config.toml
n_layer = 15
d_model = 128
n_head = 2
n_kv_head = 1
head_dim = 64
d_mlp = 512
vocab_size = 9894
activation = "gelu"
norm = "layernorm"
norm_place = "pre"
norm_eps = 1e-06
positions = "rope"
rope_base = 10000.0
rope_fraction = 1.0
qk_norm = false
attn_scale = 0.125
bias = "none"
tie_embeddings = false
parallel_block = true
init = "normal"
init_std_qkv = 0.0414
init_std_o = 0.00755
init_std_up = 0.0414
init_std_down = 0.00378
optimizer = "soap_variant"
lr = 0.0039
beta1 = 0.95
beta2 = 0.95
weight_decay = 0.0
lr_head = 0.00874
grad_clip = 1.0
warmup_steps = 200
schedule = "wsd"
decay_fraction = 0.755
decay_shape = "linear"
final_lr_fraction = 0.0
batch_tokens = 32768
seq_len = 1024
doc_mask = true
train_tokens = 210900000
steps = 6437
dataset = "wikipedia_en"
Each number is 500 + 25 x the weight over its row's rms, rounded and kept within 0 to 999. Layers, rows and columns count from 0. Numbers have three digits each. The size before them is the row's rms in percent of the matrix's.

# layer 12 MLP down (transposed), 512x128, rms 0.234, rows 427-481, columns 0-127
098:500502467509485491562499512520533484518441509518502491514417532503459455517461467512543522482522499528470513522470508507519475511474485506523522455527528545524488504498488510509540498521482504476494515507514495547522479465466472529493549525508497526485512506535525501503483491471524516498523451506509487516533489464490480462516481465531494559466492494536513488485530521497501509491513
105:498528512507518526525557479508518503443448532476493494541459514438480482520565523476503486519498465516475500543505443480486522500525506493511509542514502445478504475475529506506459492468517545490480503503506503520466518499526555496518513501503484476507505519526468492510465508486517498503530480516513496467507478498489513475450495529491497508516541502457494538547505468470483497487487
111:497520470464464516496482500500519516492499481450498525468487515489500446514491495551502560514490522547480478497536442516513515485500504507481531520484511475513490462491500504490479490541502519516484524479532505513460489532528508516537460475515524496454485531508468520485497499464515508492484539493467471506540558483524498558488525522488535500473512512491496436486455479530522528495488
110:518458543497495541491472517486544529502520476511479540527502507469485468479519458488551514489479549473511512537505493505480510517511495503512518533463510533525475481486486514520527559524516496451514547498516501496481523498465572473506462489496498503496518511547464504541512486496483478506425502518491504483518500503493520450512473516506497517494505484537463474524495516455506536503494
096:516516544475503502512512497505520555518494536546527498529475499448509453485493515519546520476477511492500519539556494478489536501530491532471475525452475483469440498547496502501541507498496493505504488510511504481543491468461488529489518495488477477540471523486519474505511493497530502499500489516466477525456506497531467507488503515506525537483500462523499450508465470535523448493529
103:529484502466496537511503516462485453482486520538495515507483480462495512471519478471548519499521533498461499505486486471504505525518489541453504514459447528517487514491469501510487485475479505539505423459498525540500477465480550484512533470475498483478506495480568493513495486498498487453514457553466499545527473491516482500481520498504504466495505466520500463494484489497497511512488
096:515510502512510445488518486522458520475497415520504505488507466550542483492563536540499518526496475468509486439517488496463501501508473512529494515512467487470508483526517484488502495515470548503514523485527472517469506503483535521506503463528488464477482498456476500485506524536506500530504545509449448460511510500523515499483508504512511462524516519516481514485505503509492466460526
099:541504487486450500535530468474548515489509455494480494527546540481503506491473520480491476456535512516528519536499461503525497483472501502477516488531520502497496491511506473506518514498515492502504481462463555456483501520503439508488491508495496448499503497557520463530465508471485515523509495545480500510477500523529572494485506482485531460469490477471528486540519515534515478522493
094:467508482491473507479485504533525526520565488520500468464509506511530503518557556495540556493527497505553519514507481494519481501472471539495468505513473453509490506502481522520503507516510493484472444483476520504473501516486467536501531516495506506486517549516548471458488481516509548496446517522498489483537502529527502490479507479477465521506487518548466485503522513461486487517528
099:480507519514527470530496507510504472487461489476503517468532484519538476528532483488446499512500542468493538490556517535510507512532515463525474507511489502540529517496506485535481515448492496541504466494514521478487447484498483541503495495520466496489534495486462479495505541521485493515512486527509474497527546500512503480486459536506516550489509471503425461518459483515544527504496
112:512501468465528528517495487498497453512478479499467522514531528470465496445534489521517482541503554473470512506521509502496484527527495544465529538465535553499516507472441463468491480468471531489536443503496495507540506515484523489504484507502508537490493533484502481494480512513482502491434541489509514501496495531493492478491525489495469531512502462505479482523531551478534505522506
095:513520537472527497513486514535523513517605472501454485491464500510518517481477512505429508507530509526477510476529513472495466554464492560520484523480519500503497536520501508508513458494484473472495466527478498452503496514538541473450524493525548495516522489515496477487505503516502537491487482516508525518512508459478480487503514495501471486513503495481491485501500466547505487468481
121:532481503515515517501459516466491481521455543495491504470495528488444517515487458498470487476508517534483475495474513532483505516441467498494495529529509473505481469491528504502470516499517483480504579480482490495460498487457490477474512487485500507510506528532520507501535508417486465502449510511529485500464487473491501505482496494525503520513504550522547533495527519533472537463492
100:486502496523535452477484489510516465511482510520512519535519511478479527544466492491489586509525463524498507505505496527500446487477508477487482483459471492552492524482475536473489511512492526532529502488473512488482465483470493516504452515467530559485514482490494454527519517545462545498511472507500551499492506495487472464479517518490473522487502460485532481483468476504466506510502
093:500497482545496496470537539526494528489471484498482477558470528495498479481457479471523460508471517495487504526498480512521484501519472454495500521486522505537498414500497497468486488519523482481490489520523457482509497462538529511505501542542512471483469502490480532521464510512503512500522509520555519539525515516473514493519480585492501508491502497461478492502486521490548507462513
096:497456535499497487483502511493469543492525428479523479491480522456511516506500486531524483511550470503491491478473524473479481465550499475530491507508550480492486472567482481453465536528543489479499536461451508532500506471471508500530493479546459498479501473533486477542505500496455510502488504475498485475520479502509509501520522506488494495502505514461496510517554493479488507536519
111:489515510490517491518472478511465514503561439508539490462498512508472510546490484468488504497524483512486518475527478484470544491469549507515485478547507463498477484459480495512474525540527550491494456506463496498517539500470507527496508492492507523523499526524511544472491511481489517494493546464528471552517511463499537499492537522491484483500494548498496492549550520488483531480513
091:488493502476502513516499518472514515456440556504497501522458504481454512497495537484516494498498486541487519497486555507543536531498504522515514478520480509500457486513476499475512490507469548520516449507500504511470478504500484417506498473501522482497460479503494525546470539488490484495469454516519490449491498506485513552514499499502484510506529469478530508560498511524540535522481
112:508507518480510511488459512474520514537517538528513531493504523515537537528428523462472549474501512485462506481502461520484525501472505478482529531554548501488469535475529488506520511480483489451469541512491514506495457529507492482488499469492516489500505508515500514480506524478508522564525486491518489501489476483490443530516527526464483484487465458491471525475506493546503531466482
116:501490525486482547528514500482496494527520459494508477477475491485554486515490526549494495524489532501470471502500486513491494537517497517486488515497503556540506512490532470528544474444449498454475541535465459490551480482550525485502515492496497499475497523482469487502525473494524495455475553505513513493474496469480499510479500507524503527535476512515508498451508515534501481441464
105:523502510474522501525486497517482450500547526529529492478486494527476516511504470498454525489510499505502522520471511520524484509519497472508506462473502507545503485486517485537473508470488444503530537501527490506527467512516562453478475518504507507488531517540430495497514491494488521465451471481528519457531452490486532478531584514504503480516479512519498516482527493499494475488472
102:528483500500533469495539487498503538513535473470499502473481461488514478477524510503471499454482496538491506512472502475475489521538493489488473494517508475492474456472546502503474541503472523492490494531462501492517482510514553525443496474498473483474507484525504492498515535525472534504503490522502501552546531577515503452511512477470546539503497525481478533510553489507463519512495
095:477531526511472502522485524462539542517491532504504494528497488514543522501466513547489506508570499534515528542524457478516467512485485513518493501550469451504508478523534513500517529472501489466449478467470504521500512523512474466494520485514459484506526474552544463506500489529510489516502513496494497498515496478506522495470500446524527508460544493488491516514549506500457479519529
091:502517523533476484494519506485510504522544542490557495559539497473466501472527554487505507476515509496528495499499495489494465528515482481527456497506534505478504517494492482534515495452479513489518505445519484456492473521549540515467487469517471523502541477508495500481505523513492484542472503449460496488499477520496521512493471501545525493463478524541440492528466519510494456506508
100:528537495471505505478512484496471480493439527540474505500511460490538538579507461506476519498473513506499513496527527494504474491494547508502511542482466437532515510565502515499487532502521509477493487537524544502503510513498503474496541499515474471574485534513511519471479494469511472534512468540494504470497519519489477480476479488489494497509466498532473494520497537524525512508500
097:450491475518509455514478500520484470504486465485470462492486485502543529509516563563534475473524476486480505464510513500576470488506524502507471487500496475486512494521513491496540469487517470503536478504484533471541484507549510459503507495519505509470523511502514477515498508520492510498520509549498507514546501478506502508495478467550527468481499524470470543522522444515505522507540
112:515467506531540492497464515519505510504490545517528466504551493515483479489521502477493519474507489495504504512496495532515516527503566501513502463456518502467488511506528487509523497519479471475472558468506504518498527492469459482481518511497549495513487509455506527530473564511462544462498527476490519514555471480531512522503539506539476457515549510499464489463531536494512493492505
098:527490478489503518514526516521478441527526488502504521521517476483496537494471486525543481516472538503463489506482507443510525510560493496545507489473501536500510524487534472530481542488454485495490429486517565445469486498524553477504514515507532526495522501495509520529518507509521486475516481509521514515544506490510512481517464470510530525500506506478444504484520510511515540528498
107:482515529493507486530481505492510520484505397464486512501483514494508503504537476482527543461508505526526514509517484455497491450521532509490482494509526566483539514496487493511514482493539521507514500515500488537514461494501478524528460497511497513515497485506503495485508491514446511538440530486509499485488508495489464499526468518531531500494489555529504459527509445443476505470487
097:497480512485509486494545493502498519453537458536490515535512522473480462461497501504512529494496509502514463505514490532506483464486502540492493545483517543557524543510477515511477512504466487518542480481542508511524520491496502491461493487489526493496473506536538468500474477451479515542508511521501549517496530498517570549495482486488489470466483471526526482514523542502520493503441
101:491502536495505514497457507556543507515432505542525466499560499539515489484445506507503502483475444481470502490510490523499491552504526485493522526540502512501523504510539529485499489474526499527493524507497524511493461504471461529508475494519498512515529509490476493458503537555522479466507480466476452544499469500512499478480568512475488526537498501517517473509489506474503487500503
097:466473513517493511492504480516458453538543551456495470515506494470518532523483503503467497500538464515469469496495470458475516533476469481519505511521482486496458520485517490492509502424505468512478482496504474509501499526515508445450505475462500489503497485538524493484531524517467507530531516509527483512500520481497526455497494515501438502552510497473490509554500482473485488464524
109:496500457541487478486503488521454529481508569452476501521502502478508513488504517520500540528519490482483519500528508527512511491473524487487502512491519541466506502456505472542508479476563471511475545505520495448498490521494501537482540473493528501525509493538500498516492541452502508499529468523484497488511486505510505540477505541528491536484523501487474456504485439463450467478529
094:503432507539513503525517504466467484515517495508522483526498534501483498487492474503516541473512513461517509476495526510490497480514469510479478530527488510474489500514486493495469524523515480482471449521509472515531513449534514512504522505452502499486499492460462512474482479490524477526469460531476472526541547509497558479523446545502521506499510456469487535534512509472465530519448
094:497495524475500465547553459519526523512494429479515510499492481521485458544534530500529492485501490496473529521502518499503477494488484478495507487518520495475513518502445501489485524511552551539500524488483511517453546474481504476532455498451505486484551470509538509531490479483494486551496512490549451538494520488479489504511507508532472513508498541478479516524513504493508525509471
107:498513519479482488527471510456533474489439516507475513500559526459493486494490521502524509525483475483500503532530501433463489453514477498512533522510491498473514479508517527483533462516443496483452559501553487527483501535528478523481542490482502513529472524496506538529496464533503508481477510515488478516517533526487511524502505498525516463496507457498454505484531504492480537486519
092:485522529486472472448505529466538500471511523490491467474547509457476470474492525491540494507520486545509487492524496491477498470488516499521511508532464513473506451475517497494511497519486501514543573540487445483492506526471428539491488517505494492544523512504504508527457498470524460503486519471509533531494496491513481515483477472459459489482502516473529504478502503485490544503530
087:486502497485486476495470494503453544510558502503516510520478469490533505501531523492479532518515458541489491507465520421497511506534497526529484510470475510469513492487521525521497521503506508477486570565469474514514510490524501511510514502485521487488480485491457508535514451479482494482553526521479474513462467504515478499498532513518506476531462488492516508510496554526474511474443
085:509491505477545485490524509480476509484514478448483486475509459497490474530487495545520508482529482575545496542490500530493521517499498511452470513505491499478462472528499447535477558505479532471524454450511516502528512474473506474507484509523465510532468498474494538507493486498507450517495491516478540489500532536484539486518486470499522495494530511496507498480454534545497514502514
093:472535474496476486514490498499500504497504476484518510466480468503513518500464448511499488498521467469518471438461515497507508519477502488520515457479463545533483553521535546490543542480478481483514532515531511527487540515514513459493480461494504482441480506487501499534521469491491521448510509509564540479494518503476556526516529517487510493505476501478532507513457503494517521486482
098:533457522511520504447520503505520485480464495486472503514535526456510502546493508504477459503519510473548481526499535526476494521497548502538492504518525505506534513535506443512469493523465469481546442472524517486482502507504522503487484481499485492531484488535517475498459511448536468531515477545463502497545504504530481452516501491525509502468487521507491509499490537539525507539489
087:493509529474494477482513460502506502459491494478511494504521485477503438521480464506500503549499512532503548473491503527517529527519557519524464523518485479509498505506481480514515463536487535554495546485534470476478487471532573490499481458516514465509489544503502497469497485471520513509481466524465473543498457493509548500498481485524517519525491508489521494475473486481467485457535
090:482501486539503520515551524489499480503456534489517507467483517486482520455516482512581510487508517494486558537509500515486528469480471530500448513520540508528494507481489476466577481523511511501524454525508502512518518482493485494520463499497489486479506483507493495517489499490499516519431518517517491420507489506520559482519499494446463529504481490494508506511481493501519476485503
113:547523507475504525481435513488474547479513499505480508502512510499533481484452486501597546524490492487527513497541496517488519501486504497508544514496479496471472468517550515523493483503506522521492537510500495493504517507501480550439499457518492484486481464483485489479543497518489522474456489530489493463527514496532536472458489496500513510529493490472497482482526510537460460494516
109:531499518507481521487501507511506517554549410483526482519500509495525492480494482488486482486557522497503527474521529463499543511475477475500496510440477479489520521522466536525506508526478502479478514494491494472478499481533483451470488485520509507493508477507447478545510526525457504518469501474516503487536491497491460490515484493536514501496510529495451546501494508516522499575479
100:492545501520517488479515477498491520465476502497499506500474530496525485470524470541453488472501499518520503490494509526476472526515509537505485495468500545562472461490508495489541519538496457516506440493561459514540475476486508569454510505503534493486497493512547492518504490513524465508454503485521492503465506524522477503523464498484514523517448520496527487468464498496529485468495
100:521490487498515479483468490506551501502486485488487531474458539547451495524479525507505534528464467497520492475543491493495501518468502479457487502511520501485512498486518502483511533528500548525454514504491500473466546511539498460466564498490513511512492497493509502476521474522492482474475467489465490486462472479461524529547474467475542524514475474515519496490498464499474450542539
100:491519504474499506489468503521464487503506516554481480506525531505487494477509497475474502470482470540447491522499464499496503514484518496472551488504536511514485511499531542502549530487472535490526538481484487479477522484489494546518486472520501517477506454477526508502529517498498488508517524508582531519475486514442472490507463454498532515489505481518499486446536488509515564483458
097:546509532532512522542492484486472509526564516473480492535483569503524495459502504462475513517506503462515462528474525481492520522472491532485485494493541466479510506503508468502500477514498555501488549527469555516496472485508481538533502531507478501529485509511541480495481493504510480453526511534488481514478491519528457487524542497534479471524505477507474496501463514539499471509471
101:499490501481489522458509519530510461509479507484474481491526509515486476497429531479507515507502489484483517524470489489515521534484530510498510542542450506518537475525476523463457508471475517509493460524496518518529504497508479453539499524518494468482489509499512467503510505485500492512518483543563480528467523455466564499491465562489506501527490523517513524467487528499507456540485
114:500531517482505467487523463485498513511539504508527506519463491524512506511477489478447499476477528472515513476515524558489480515511513506501495522488536441483521488546490512516476454487473523507533479520508550526504525439465529494470488494517570496474513509481519515475501507465504516498492517472492496506477543475517479529522504489527504494484449534518535460507443500526553497521489
102:491491503525477499483493517505500529516495587517509505516464520509483484513507496529496505471495452508481483493528527482481498544508492487492491499522493488471518506496510477486494499474494464481425403499495498484489534494503527467468526478497508489447475499542505535470514483504481461492475504483492552484519463465504521503520513473535505483520552515532483481512491506541480512557509
099:471501484506494476482517508481467494484481476513509483518505511532525472516508515491550503510483467490515486507492507504475500503483520528520495536499533513508501507511496536480447544515555577482516430507507467498510533520487623482480495499518470473513482529485479533519512509507535490522472510498505510510508464454496520496524503491504479467481517496469508512497520513524465462506522
087:496500549496496511492478481485492489539546457441536503497524516448513503486532492511499501526500491491509542483504494497536524538511491530466508555486506533495524450528449496484494484517493491533486463522495491477537521497494579514517469495514510505490489504506499484492489482537494504506507497565507524496494500525527583474496489522488524513520531477471471528536516493518456482502501
105:508484488523509471500518530456479532517481509520510513496504542503462483482487521517497504476491474475504413538495509494474513471496507559520489475543511479480500508560518482504488452510498489463541527473440517492487515514500487518540487519475495508486500476504549462521492495511557503502553461493501433497496484496542497487524515477492497495522551507513476488526487496488487520522504
# layer 12 MLP up, 512x128, rms 0.218, rows 428-481, columns 0-127
107:513488476495440548505521494504522502477484504487514535487554493469491515505492530550463489488508512470522443470509503505483504485463549437493502489513506556508504519522512572491494498485522494483522473534541546481494512548533479501470499553482509491478534491517509510523489489494460518500479474519455464496481521495474471460489504520518523481474501487507510486513491498502557510485485
112:475492491507521500485516525541514499505481499498545481495475426490504519502481466466480497493512506500530529512470487465493522549503505495499522506528500487526497494505457497485516482487475480501461503513488498559528527499529504536465489487516516520509449468526508454521429519534534506506485501482514476444515485499492506480548481487511447470514511466533529497525485506535482448505555
108:483476483504490517536493502477488526523509515487527475532468462527503498500509502503473516502536467547467501510506484482495533534499493545506472497482495506460444518472476473530475480509501473509489530490540440486543513465516508495499521482512490465498509531507476482490472512505531475459509525531565472497515547505490510506489478507528492555499467527486563528525548480501484537469527
091:454514492504503467491517510514466495491492517514500467472502475468550531489491560482498488492518515507527475485503488528483461569465482521499497507506494519492542514494527491490489473534487533463522504497491523533505512525541509558517531488501474524490442507468527493495459529496524495528525493508510491491459506539493520468507476508491480466481524548449445482542494503456517526526490
100:513519529478499531488479485498483485473493548517523485452528493500478502529526533525541434546514508471471506494531517559474505475478480556505499501547509506510510519483490513458464518531541493493484513454459535514514493521463512522480453482533457505508496466509505497485478517456476488475496539452482493474481538484472498452502514524500526522483514520492477517477499490514479510489495
096:527459480465501525527524498501537508514510517482518523496501552451520516507460452524498451473513498501469497543483508522555457484463513516512490475465496522521485506480499536492501483538548494495495495509526484482496480520472511467512537542468543504521446540514485504497481483423526510485497482474527523492524525464496505478545484476492478540494485514492486497513483485530472515520494
094:445496503502538495464491531537499516503518511496486498478476454479481524505493477516457521532481518498544522463464495480501539506527500512480511457471480518504500548491482544485464446537473517491451497552494476553519480506484551528466478477540543512499513514471495518487486503536488474498499530501494488486497552469505513513554501508499477511543523508516508502461467518497507484479497
095:449533505502508517455513473475514525477525527488502447488499488504496502456508465524503494487473531484450492464485500505522511507509486500504478512469508564540482546476525494479447488515491488487531496490519508491510472549494501519489491494520500531557500491457520487560527494503498448523444526507459513465523516510480472471533538544513508509503517482483480502514520488521493553486486
098:461540498517463495525477464488497533522535494539493458505482523426479502505503508478513538512518459516486476580485499519470523483478494529531508518464479471435516478469516456506511485540478504488498519518512513502476520471491471497557510502470506487528479535517510501509514465489534482489514529513497528517526484499503506501527510494495479441506497511479531531514535464523467488509503
101:525497465507489504499518464475508476486496547515494469497572460481495521496512516508486480536511524513476508480485445479487486482492514531506532499495519477498535511493502525518514521485489494535498496506521490491463487497477505522473439533522461505510505511552547497499505515483529530465443448463561472480475540499525503515490476519498538465521499502510513508500521510503490454427491
101:510526495493509524519521491529492509514503529458480484472521519526505538459516521499448499556501509506488498548472487470511442473472508550525505526514495466527517504523492536526517475491477475487476521517493490536473486456513509477478472494510493475524521432497504465503545444508493470503498505480527483536517510456459517518494517507452471476496491493541506521483507494555520460505489
109:493500490495468533504506528475520508491496532522508452492542492497508504477518498551470488492542513507480477474484475509524521506466446509433507509469501496535513521504489482508432542458510473531504534516472543507511479485534510514517532496528509487487507528515471485479506515493535488487507461480513499514485523470532485493468535522466530501458513530498453471510497496504441565488525
104:521512518520490537508491523495492493526476530539483495436523472507498480502533480528531501477476525516524452490468487474561510524527491529503532510479482443491495485537513495452510482525537512478496548534519461433475490488495513487503475507491526510512493507482484504532498460526512512459501485508488515494550501492494469499483486489475525494444554470504454504532515477489502543486513
099:547471498460507503551506494466497521514503507477545518487530516532518495505503507522460545517531492519464479463509510465499517502518539508485463455519473468464476526501512485500514569502502482509506513482490476463532510508456491430510514467474442500527491498479504458492474471529509472547521518527501516516482512476504462498524489469506518493545462479501472491493524511489466501522501
099:515502488498541527506469474494505476547489486510460523510501498503476474505491502542472531471501427521530491519523475507500528491437552523499493495491483507501502508518524540515469463495496540500465541512535496489500491521496484532519525511501508504496503523472526504480495490464542497511464519490484503489482534510503476519462515528506497466482516475572471441507436521539500509497453
108:501461522481501511470497531483482513469488528494448493476524490542525465462479527481496533520503489512485503476522495446531496477477521509465493468487516465530497532561509492511499468484544522501510553555491538494507506504486523522509544476497553505451461525490489468530469490491512520499522518503510529524484506471531492509523480467510518459469494505449524503507446492492500488518467
100:485501490515487508512504477526548516484508515519479476478486483515509550470493502547494531522494493470546548498529470480473500474484481558456481534469522495498496540471477504479543556462512501505520482467545482466510464529538495478502492482503477523490486482495510514478508453506540517486511514489468459498512563455489477487526498483495536464489531486507511511453516493497522491508457
104:456527496493472499526491488554451523539476538478572501483510503473493478516525508542521544498473504519508469517483482495475524495489536535516472438480486505484509529516473479529490519504465511504535477522491520524523504453472529539473487516506472485455472521508520460516494496514495505540509520467486458504508490522504445454519493503472490511521496473502546485498492517483500532517470
112:523455501498495513514470517510535512504495503454527483517511527487513526461531450483522522512492513526507506495490489512518502507494519525518519481522498513528482529500517493535545491558504500463503507529470482480553467517463494561498554491456544494518509486494483497513468491519509479498510482539516475546509466498507502491549403464512498503494512528554502529468496506488491499515479
101:477472510483502486524510533460498477469513533523512520496509484492504501490499478499484496538544551532541461535468497483523488478480515466458480521486488479530558501537525513503501579469486442491488502518510546515522516484505533521505524468489496504489468540492495537506500468481543484516443459521507505468521488494470528503497479496473503472526499545532526493501470491477493489530491
099:511503496500519520536529534471515461462497506520515476533521499516501488516483492503490510505561511534534464482518466456496515497500498502490480528489549473519511518473468540501481481467461489466445491530490489499497433497525513504504484497503473517495477543509477497519498544536496477536517512489497491566488508455483508479518516462504436445527452536492510502510482523500478506519485
097:519511491514523483504509498539508543492515521460502557503501508480460493500514472458510477543478516501491507441493539501508441465500498525501510522501512548519474524460488530501463475527485500521512514508516487522509491494489479482460542493472526531477456536472455518532493538483509509478508543498533465518512488540472488498520531492479515490523488484457533465471485510463517492478444
096:473495452522445541541486459530497522473521521490488506456458465492487496512505511470514481525476481496489487557505495486526466476523520515496541503477487509511535482500524517504490499507479496481463524526478491548532532525512508497487504452473476496507481480484495495472522553487473478514528500573509481488423501528511488517485504497476502525540470529506548488513494530517520502470481
106:459521479539487513559500509511523514513497538463508487526471534473487526481486495530474495481509543529564481521500486509499512440421510476495500491520547535476456544504517487483490530508489489518544466560500485485477486493514523545508515489517486515471515489513485497488518477513511541516497511508517482504503533466507475486451504512499507504511512498506496516453489495439477465482500
098:523501483523478507507539500494537526501529453499526541471567509468506498504468470463479510493499484511506516527479468525495513477511492470488498481454515496508520481456476476509449493512517522456455501552527530476490519534473469526479439485438517504524497512503516523482511520444530488503481501478535507497465467525528546511517511508457484504488519490524517499481475510497505487470526
100:480533504480509517513478470494482522528486527546482499479534506514535528542500445536454502497474481485504536526490470475477515439519524507545537458462487532490511489513470498497495482507507462489505502491473509526513487529480499503513484501530492510503473516448529432527499551482518491488458529523521539467504507541497507483487506512490452493495527477507490495520523469445532497527491
100:471540491515522493506494527477536492469480498487470469456458558487493485552483514491514532512544497506521526502519509551525502500508498472467484482521518470477519474510481499459479476516538530525496530547471438529527475515455455501521462472498502510496495519488520509492458502525496512509513515497515489505456492503547486522533511549475483479494452482508546506495493472512461474494505
101:471446467487528538522529496523488471539474500473539486478522465509518543527518537495492447480539544466480471449479466461512520486496513474498518514520470481486484529505515524512507486491521502458479503505495497526527500510514526537530527507476506483474490528480485490515502492522539493466529502508473502504515517461537449507526501508555471505509513508546540491531499525482481533453522
095:481483467527529533510478515480499507470522480483532496457485442499532547510476497480508472550489499489488509479541507461537546486513489566499498501533479505504490524499529503533500468531536492492502518533489511455509506545446493509513468527485494497546537500529491486462528520492499489481484495518517504520461516504522495459506539518464479529503513544445527503487497511521484513516546
094:460486507489500509496501497465499478490526490508498480484500483496526530512538491495549538526532542543482492465510523512508540474505502480521458513492554478526451516484460451521499510519502507475510458522505504476512503490513510522532491499489520486475484514485494461489450504527478482498513502484527494513515559464477486505491468482493488495473563515556518508519520520531422512498558
098:530506504503470480508497547511504504502488513491444521470487431511521477464503533516491487496484519482506471535541478512450461480490521531514499497488502508517498469535497481508461514506476505495540487497506495495526518520536499518477473539487468488518481511536496507525525490507538512476483542465480488477466479475520487488427465527449492475501532456519553460472528504485512483458512
103:486494497525503479497520504468459501516471518530483470486464490484524484519494502497484470471473525486479489541495467481511512522475530466536517483499497529494475499529513470509516478423495497526491509513517509552553518477505480535493464528463533480485527509508497477535452522520549538458501454517530495460468502450488480451475525471511505534506523477506515492546506510491506492538488
103:487502510477502497448519521514495523455496514474494516478515470518486511533521499443501438537463497504474537475513491486472521529491477500524512476480499474522529511467554534482508487519476499478480509507529470491483494557470493509524490525544479496529572460488538468516482553482514521505497519499514540458497510482524504510541509484502526519515514542488545505480503446491508498511512
093:474472467485506494473471545510471561479522479523494504491522514475495479453437506520535502584496514472510534560497499516504522467477493534524511502507483528540489490519488495494503488492470482496498485557478499489528523528505518513468531506492529480516494503465498491490487503476545475447516524516529511525464472458506528493508479494528500486474531480512496475503492483548459490499535
097:493504517498477462518503461524523535528473464493457476491471484522519508514494472498474520482539483485546500455503530507456486494457524509531507504480504520528486480490523481473483504504476473522470528536467495549487521495448493496497492530499502529488482519462515468544499566491490508460481501491478529487475485463485492447520489527529499478511535486472526473457507494540519521552478
100:526458499524509526493519457483499545522498518483541472515504474521480525440506487485491483519496536506509509520487502484510513494485506483506478503439514504552506530481503485530472455476517498486446466531531497490507516459529501486486520507491490492509516514513517555434525530510513545537499458487497468498514512456477430516494506499523543523502500529528525515493507546532495493474508
098:474490508475509491513530504540496516520530507510476500540515486491502488502436502556503470486513490509507418495513490513514496477492523471528527482496492545527515479480493535502489494529495459502474507509522451536486487517504507517507481534524486542498498478497456464505506489516537504545533453484531473446496519502550483507481511512513469467508531476519493526439528494495530550510478
093:504510486499478473489445518510536527521489525527504507512466501496537525486483485561489463489491535487504512497479495501485555477521459481467480491531527529519540523477553496510465501504484509503499500503471541504512508528493461491496496475515512516505540509465505513507521508523480545474522555490560450484513448495507529484490522519516542491526479499517512494523492523472448539448480
099:503464467485526482463532507498512494486512491474520490555515526488448504508487531488492514504519503444465510507527508512467440478483492547502502571512481478473500453448510495511464507455494495510463522490483539526518445542473508506496511480521476493480493514499486537498508499512502466511471526493527466483510464495488557504498510499476499496493511496495479476451515458542511481544504
093:513555498487484523516521485519493508515528457490476517484517477548480479489499486480531548498515461492481495483496502521534479445497520503529491489503505506525468474475458568500551515488504522499483501520499527461503515533518484508478539549492463541491474514460503525515474500525529529464528534468503458530496469477461503509455505498491473481540546537519472506511490496483465480484486
090:472497497555496542485503552540499526440523500473524538499507488505560521505530509544481497535511485508544486467494476480494524528487502449466546497493510477506473517489520496462500535514495530474491528492475459481515496506532512495542513548485496506468464506488507510509519482512510494463507525522498515526483503462510492469517505459504468502454526475479515483515450456468512532522521
101:477488508491498515504509549466469506512502509484529548494487498538518554456526518469492530491507474531502492488535521495470511488483454497502487569549495488543504505522549492491485507502471475485491501491539468459476497525549445483507506507538515489480501489508536514503497494484514499475483524523469511413490522510498517468500492498507506500484511502513496436479522555503482464511479
106:495512474518502537487506450487533478468526465462526486516501525525462514491512482535503483540520464495505525531493483478473509518531513479485531510470470504538480496563472496511483503532487525541484514511521486482533470527519494523467480522471553525520533474555525482483470495482515480538494507528519498452489539473462510507539456504478478458514526465513494495490522487527516507540491
099:480508504488495495529485517493525489451467491514468479500495521520471486520492475539477503570470465477504514509492469528501475513513579529533484532468519525457494482518501481492489496541483486490497522533520498489536496511457502531484518504488523464496444547510459521461503501439538513509501500461492536522519518498504474463509490486482481476520468478513501490487477518479446484472527
097:483475500500510518487515505453522510533523505512459488477548477489561508474510526490489509539501490484511426484492502501511536517517468541490514505502494507464525522475537525504446477496527493483457471520490465495463546487532491519529462465506451484493466487513510521501500524475491510462462489511493491492493498531585496507481482492513494517486523506493545454495494510530477532510520
101:540508467510478487507489457509503490475466497499473491493445528545478500517476524491475500508487504469493506477516542501467492510461485505503512524527526524491538501495525532466461521527469501488495528512461499476499493479496460526484472510480462495490508531497469524539488486497452497508503468493462509496479488469428477497542482475502573512521472492512518489568516470510510524519551
102:489526516484519479447493484505508492515518538498504489490468525456479491505494490544473505480565474475508544496535496508482498536476532515441520518535494518451497466531476518532519496501445457513497570510489503476499502483565515509490531523466442513499465489466514483514511512478507481487498507498490488479469506482533490506524476502511487487524474524516460464533515484497521534523492
102:485495454492474497491500539488488482470513494485495492502498475456487514521483463516507528476493479583468506451555500497509468473486518476497533516571467490556476510498479522469506540500506502462497465513496490485535479489474518540509496475505535504511510461517505523507450484487559489504465502494528448524487476502497480474530462519475472512504480493527526522518531488502485477510499
099:521504479505468512518527528478468467506469518482506516514473479509493493507544487527442479500510506504488404534559473448497485486520504531537529523492496508523477522494493482533488495525486450510472487509463492503516528504472518506507509531461439495481481506537487496532494465540514480479505506469496519471499487498501493478484507544484531471492504536509470521510438526503500502528524
102:486490463548504490528511529518481536498465502464510509505531444502538474480499495499517505525535517505488498535496481488518545498537469513510504503476482506509489506556485547480502514513510478482504474543484530458495502468503495504488483499503464481484510549486515524563494525502540497534497469511548455501520481492504454486512520467444484488473517478530517458497515485468492571523507
101:485500442462506477508514497514477475493474496501550501511506519524536487504529501476525510479477504466510511434502512493505511472480516493500477529500478534543476549499472485531496513521489508480492495509511465485519478468545518571491514479477510501492488502492491482527478495525466442510478534483480558467461507483490476487513475559477515478531510524506544523492546512487491494469554
101:525540491511535515511508504450532469516454480564552521509517449472482544491500497535519458530491501494523501532492488493506479506486521533511535513516440498509477515474481484497514494514444495474492463488500480487506504446486478506456514500497467552513513469481516532515523488540501487470491492531531526504525512465466504518466473483478494503547501511488480537512487521507525517541515
098:529500470505495490517539488501488468482496492508450497473497496536460500528467528500479468527508481512492489541525481507482536475539504492518523467504496465498474543485542494515484511486510497511520504494543479485482499483451514535482506508512490540477521538487506557496502534485480512497541526442516525490463485487518550475478552497536515468474520489534476429486477528469507502466529
106:473478490463547532526489490528465518487499511505494507490495511506485498513496531517509504501436521522513481534514498474490496473521496494530490482468545500496559519532520519536471506465489532487521497502466479476557468479503509511510484505473544495504482524523534466513525512513479531525517507530475468493524546498526451496505516485472484488505524534520592528457531516487490536475509